Part of a small language model's weights: an embedding shortcut.
Each number is 200 + 40 x the weight over the matrix's rms, rounded and kept within 0 to 999. Layers, rows and columns count from 0.

# v: layer 2 attention value, 192x192, rms 0.0891, rows 178-186, columns 0-191
# o: layer 2 attention output (transposed), 192x192, rms 0.0906, rows 178-185, columns 0-191
v178,251,284,159,67,157,148,178,231,160,151,138,157,197,166,233,156,168,212,232,219,184,207,216,182,165,200,186,151,78,236,202,194,343,199,221,177,87,177,209,221,88,250,196,153,161,279,204,178,203,206,147,195,107,234,333,254,257,214,222,231,215,138,264,153,268,235,155,269,273,313,123,216,241,222,176,286,65,135,144,222,146,112,169,209,213,198,153,216,233,177,170,135,138,232,249,154,217,182,158,249,187,193,210,189,266,231,192,45,249,246,179,266,246,174,181,81,333,179,265,170,229,258,111,237,131,191,147,197,190,196,213,285,177,168,189,189,275,188,169,225,211,120,207,107,141,252,241,210,224,190,181,197,135,190,179,249,218,133,161,216,178,163,194,181,204,118,283,222,199,225,176,199,213,218,278,211,173,117,240,185,244,180,223,199,169,236,249,287,204,46,240,171
o178,130,181,193,199,266,198,214,170,224,167,163,231,163,203,146,199,222,218,145,223,209,199,220,251,198,124,144,266,193,182,217,168,220,262,140,171,276,263,223,43,227,212,148,241,202,193,156,188,308,211,269,99,240,181,130,165,221,211,150,229,270,209,226,188,172,194,183,243,220,191,243,217,140,220,178,199,176,251,172,172,240,190,258,113,140,182,190,187,220,164,226,287,196,216,203,229,145,220,220,222,150,258,155,146,128,186,260,253,179,121,237,176,167,195,198,270,192,195,234,109,266,160,259,183,184,158,159,234,181,219,206,219,150,202,272,235,173,231,254,231,234,213,187,157,252,263,171,190,205,265,262,179,251,288,199,204,229,238,269,175,242,251,134,224,176,252,216,239,106,139,177,211,190,184,167,252,253,199,245,181,243,171,201,170,132,240,118,235,230,181,191,272
v179,125,168,178,297,245,156,215,264,121,270,241,277,180,157,119,195,187,240,228,227,196,267,149,92,209,191,261,189,153,164,129,159,159,229,141,166,216,209,173,286,221,226,193,239,165,223,220,222,111,182,203,199,191,278,233,234,149,232,309,127,194,176,159,185,167,251,194,191,244,196,189,242,267,233,184,185,164,144,234,312,109,192,173,197,200,205,185,199,156,279,244,158,186,215,186,192,229,240,162,230,217,137,208,274,160,230,196,141,228,74,185,196,288,226,218,242,218,180,200,222,217,247,182,258,278,206,184,227,248,225,223,195,179,158,155,221,189,134,354,99,148,226,193,238,276,256,223,214,220,285,272,239,198,126,221,198,108,101,163,256,196,157,191,207,203,193,201,220,215,243,245,250,260,152,192,172,201,228,223,199,186,185,137,237,247,106,213,164,159,191,157,262
o179,270,222,154,242,249,227,129,181,140,193,230,124,223,171,242,211,176,166,222,228,213,90,228,168,196,254,246,213,244,213,185,206,242,243,263,289,185,213,228,146,166,150,235,208,209,165,180,313,201,252,202,223,216,164,174,204,211,193,160,214,88,177,162,163,280,207,239,134,174,203,284,201,221,157,196,236,213,266,174,182,232,157,182,153,226,167,251,145,230,142,178,231,212,152,144,195,244,185,210,269,154,246,326,200,183,179,189,239,220,238,248,280,113,174,122,201,233,247,235,178,207,255,192,153,113,119,184,181,233,256,203,191,207,205,246,198,181,292,167,225,255,244,152,153,171,247,158,205,197,135,234,126,208,190,155,156,279,233,216,238,205,257,181,165,169,173,186,192,227,153,134,198,126,179,232,208,209,281,148,175,208,285,240,222,136,277,263,224,230,185,225,220
v180,165,166,115,119,294,240,217,219,298,229,186,247,229,231,190,213,276,160,194,248,124,223,238,221,232,217,266,203,191,197,187,166,99,189,138,207,189,179,217,136,210,131,176,146,145,152,229,207,193,207,166,202,136,234,181,129,271,213,236,126,230,185,210,229,268,161,201,205,78,249,234,184,152,203,223,201,324,231,196,240,249,242,215,261,153,207,169,225,190,150,204,133,194,172,216,199,141,147,198,187,193,211,176,188,202,121,114,303,172,150,189,172,192,149,206,275,124,270,120,197,205,143,214,142,234,170,217,239,197,176,179,183,220,276,168,211,202,198,124,153,217,191,120,251,218,156,259,198,127,198,222,223,269,256,226,193,175,157,141,241,278,183,165,214,242,227,171,166,228,282,198,167,232,149,167,183,227,274,226,171,122,188,149,235,215,188,236,272,193,194,145,221
o180,223,160,175,241,200,171,151,226,178,185,153,175,222,197,173,170,246,163,216,191,185,227,207,203,170,138,200,117,223,219,197,232,216,198,234,184,167,126,188,255,271,226,225,173,238,204,242,210,172,157,107,223,198,218,227,161,159,161,197,200,204,217,153,167,100,132,241,237,214,202,168,185,197,143,208,183,224,225,233,228,199,142,225,174,208,148,281,168,205,198,168,188,230,250,143,209,249,242,114,239,236,194,183,198,181,264,314,174,195,276,239,218,153,333,238,178,273,199,264,144,220,254,202,227,263,162,186,170,136,187,238,188,277,147,291,219,186,234,231,229,273,179,252,190,195,258,181,205,205,245,136,232,227,211,279,219,238,199,262,184,116,239,185,200,201,257,114,204,213,199,231,240,205,251,232,165,146,175,127,153,213,217,235,163,172,145,153,158,190,204,192,193
v181,254,206,140,330,184,214,190,213,224,219,117,175,183,211,135,154,170,158,174,133,197,202,217,133,150,255,118,202,171,164,269,242,213,172,269,240,144,204,201,147,264,155,144,149,233,161,129,206,218,192,247,150,183,144,215,198,250,118,269,276,174,103,171,254,228,121,243,193,228,137,233,142,181,161,190,166,193,269,140,150,271,202,227,249,187,214,269,115,97,160,63,146,123,193,104,152,108,203,149,252,138,184,144,185,299,200,162,190,179,125,224,192,230,245,169,190,234,229,155,129,250,249,180,195,145,197,162,235,156,148,216,281,180,189,191,218,179,300,229,218,227,121,187,263,221,240,204,189,153,252,198,214,244,226,268,247,227,208,204,291,148,204,127,184,167,242,228,213,90,222,167,220,172,179,160,183,273,156,199,229,278,221,225,243,137,212,24,96,165,211,177,190
o181,169,130,168,213,237,238,212,204,190,141,245,255,160,189,207,230,187,203,224,153,220,249,220,266,219,133,248,174,283,218,129,149,170,213,234,168,222,256,282,248,257,191,235,180,162,255,287,256,198,216,183,198,232,177,175,242,212,281,182,166,212,191,292,136,224,237,199,257,128,235,149,207,150,230,154,148,225,191,219,230,92,231,167,162,201,163,204,221,156,197,241,272,250,279,125,253,150,225,224,199,240,189,288,205,203,161,190,170,199,209,232,211,242,207,243,123,221,131,190,191,212,211,139,264,137,196,172,251,192,265,129,168,180,252,244,196,279,102,225,195,173,237,247,163,195,186,206,228,156,160,206,242,144,233,167,197,208,238,238,175,206,92,181,222,222,220,232,145,223,224,285,103,205,174,140,290,120,191,227,198,195,142,279,113,146,177,265,201,233,234,170,193
v182,167,179,233,166,149,170,178,252,263,225,201,227,210,215,201,210,115,176,231,71,178,161,168,213,255,316,165,161,178,215,217,233,179,188,264,258,316,188,251,114,195,135,73,202,307,223,154,210,260,272,175,181,180,157,202,129,129,92,125,212,261,197,185,217,227,92,235,212,104,89,264,258,207,147,236,248,262,293,208,176,271,183,226,182,112,163,178,144,76,176,214,274,190,166,290,208,119,173,192,204,238,229,175,177,206,159,226,324,144,160,238,150,226,107,180,276,108,232,86,206,186,127,235,238,168,282,141,253,189,138,273,262,225,280,189,205,250,254,160,239,308,291,157,203,300,190,202,165,135,162,157,234,229,148,335,202,301,212,190,190,245,263,180,185,144,273,115,160,71,158,306,157,320,248,166,197,243,266,120,236,175,209,122,203,268,154,310,147,154,285,162,253
o182,248,133,180,255,230,190,220,202,221,229,205,175,186,141,206,159,249,236,130,261,175,226,270,127,232,233,168,260,260,248,197,238,209,187,174,141,165,170,148,238,116,227,232,238,166,203,200,201,175,180,195,266,191,282,202,185,229,257,220,201,235,217,236,224,231,163,250,214,230,222,174,147,245,157,116,182,226,148,268,280,131,249,243,266,240,225,252,229,194,186,222,166,207,153,161,155,146,186,196,186,139,161,254,189,159,194,223,158,253,237,222,116,178,222,224,166,249,203,273,203,195,232,167,235,174,218,228,225,156,168,173,112,217,197,200,221,119,109,270,157,181,181,221,167,171,170,196,154,102,249,259,172,153,232,182,232,141,246,214,128,201,135,202,155,246,160,221,180,239,186,110,291,239,202,124,266,162,103,240,224,145,201,256,181,227,194,189,242,217,229,92,169
v183,232,184,198,221,173,203,267,208,196,249,125,237,168,145,198,176,255,168,114,309,134,240,194,109,100,238,229,226,214,196,200,224,163,137,229,187,150,224,221,267,164,308,136,52,207,181,208,231,143,157,190,129,157,160,219,221,326,192,186,142,188,165,178,265,248,221,203,230,281,295,191,217,202,188,103,258,93,278,121,220,134,190,191,218,214,364,161,236,170,220,274,233,255,164,190,174,194,299,151,213,159,214,176,316,178,163,193,184,177,144,170,177,255,275,257,188,195,150,152,186,253,285,221,285,164,190,123,183,153,170,229,78,170,217,210,247,253,225,211,165,152,137,221,297,187,188,194,284,164,189,176,134,193,165,301,260,281,168,267,316,182,164,219,181,151,166,205,154,199,267,176,170,19,192,248,224,178,195,278,187,341,139,244,247,177,197,86,188,208,153,162,64
o183,186,210,198,184,193,298,143,181,132,266,203,171,233,263,157,180,139,198,207,190,245,183,188,247,182,180,233,194,223,195,199,199,174,144,171,214,193,181,182,200,225,179,158,244,156,193,185,175,233,175,147,186,274,243,153,156,210,151,217,204,155,152,232,209,171,199,186,143,160,112,159,213,198,235,198,172,193,152,155,245,237,230,245,170,168,146,212,227,222,227,139,192,170,261,187,175,151,175,212,161,294,191,205,234,193,173,210,187,223,236,222,195,222,234,134,188,202,180,212,199,200,314,228,119,214,237,255,198,287,231,227,241,221,237,188,185,193,210,190,197,214,199,173,174,237,204,197,215,229,234,198,256,247,253,144,168,178,241,147,118,196,400,204,227,210,217,244,189,205,170,186,214,224,163,192,251,178,220,189,186,142,211,291,141,180,177,221,175,259,165,178,258
v184,104,267,155,346,170,208,166,260,236,147,201,250,185,243,182,183,170,265,219,117,293,282,125,264,188,188,306,143,200,146,288,205,267,214,210,226,374,125,267,178,243,176,98,303,261,170,213,153,232,285,295,173,308,127,172,136,108,175,210,198,173,226,238,209,217,143,71,236,97,170,307,197,155,152,151,173,274,241,254,109,205,224,198,231,153,119,244,217,139,243,181,254,174,182,263,150,111,110,219,197,243,196,175,219,292,250,294,144,162,200,335,150,262,170,171,150,95,124,209,222,183,230,155,221,266,193,231,176,256,132,175,212,288,340,192,188,103,237,274,153,163,195,245,186,378,184,226,222,181,224,211,223,279,106,154,172,219,185,249,141,168,349,150,207,216,238,117,234,132,242,190,288,272,243,105,132,207,131,163,238,144,253,68,252,302,149,153,199,203,338,193,277
o184,272,197,182,127,124,176,146,189,116,249,289,153,145,241,273,234,256,198,196,219,225,176,239,237,274,260,227,140,206,161,208,189,145,242,191,216,100,208,208,205,232,181,255,180,204,216,251,291,181,245,166,232,211,165,183,179,269,176,265,123,244,227,123,256,238,220,231,231,177,207,209,160,240,236,219,233,152,259,239,251,132,216,239,172,184,182,173,178,161,195,191,200,196,193,138,266,213,149,241,178,151,203,187,150,182,189,230,205,196,232,98,185,241,220,225,124,180,306,187,196,246,181,162,257,201,207,242,198,182,160,177,221,201,111,262,145,220,252,216,148,222,179,207,284,151,147,165,244,213,187,276,188,139,130,217,148,192,198,198,210,193,104,268,296,205,211,271,155,260,256,98,145,201,252,230,214,182,229,274,242,205,232,202,186,101,190,222,140,185,224,141,225
v185,205,214,224,101,269,177,202,284,226,140,276,231,185,191,234,294,152,174,216,172,198,186,205,261,219,178,88,158,210,240,133,188,211,304,202,113,162,228,251,192,217,209,194,171,170,175,184,252,213,210,259,162,269,162,177,239,85,197,212,263,200,272,139,237,134,266,206,233,97,88,213,243,286,239,141,199,171,169,224,180,163,127,240,248,155,189,143,140,276,252,306,290,225,160,255,229,185,183,126,187,216,240,239,255,126,243,200,147,174,110,150,211,233,188,151,170,191,202,79,226,244,163,168,265,221,182,201,195,125,165,147,258,236,135,213,258,201,222,215,220,205,296,227,153,120,97,269,176,320,130,227,187,220,125,166,165,239,240,255,166,150,170,193,134,204,204,214,208,102,156,241,206,138,180,269,202,164,220,309,146,162,213,211,179,160,244,308,284,155,119,153,168
o185,192,177,159,264,193,218,216,175,203,163,190,243,253,219,216,168,123,218,184,176,227,209,294,281,174,209,228,181,206,156,221,249,201,130,162,208,180,259,230,236,181,273,150,181,217,164,171,131,203,195,176,269,122,141,207,203,139,128,192,211,179,146,232,170,126,174,136,164,235,281,214,196,198,140,181,144,219,199,168,207,214,273,239,173,260,223,147,264,138,211,228,167,223,242,149,149,157,74,264,178,214,193,177,114,190,173,251,250,211,156,238,214,161,150,224,171,221,191,223,285,176,251,136,217,191,219,217,222,243,124,253,196,100,208,193,149,229,120,216,118,244,139,191,140,162,329,198,221,183,253,241,241,171,149,215,130,139,208,86,194,212,216,201,246,274,163,198,162,166,177,210,147,245,217,134,149,204,219,107,234,253,209,166,239,234,281,259,189,229,234,198,149
v186,201,196,126,245,134,161,162,180,256,209,94,286,215,201,225,182,196,238,275,144,255,199,244,236,195,264,228,173,214,223,216,228,233,202,229,146,232,209,236,213,154,162,182,193,300,218,147,205,235,282,202,182,271,208,176,159,157,208,193,179,234,92,203,192,247,119,111,253,192,205,153,280,98,193,190,225,253,264,225,148,210,253,190,217,159,158,218,174,167,180,225,179,168,189,188,197,192,130,262,253,255,199,156,113,233,188,240,216,175,173,218,196,254,179,160,228,168,212,117,243,142,161,182,219,166,236,228,169,175,193,109,344,208,218,188,211,191,278,150,221,183,214,185,241,277,152,164,221,182,160,243,212,172,136,245,180,215,173,149,169,79,200,205,209,192,321,139,225,161,167,249,238,211,222,137,210,187,190,187,200,120,245,75,240,242,228,236,212,174,176,224,227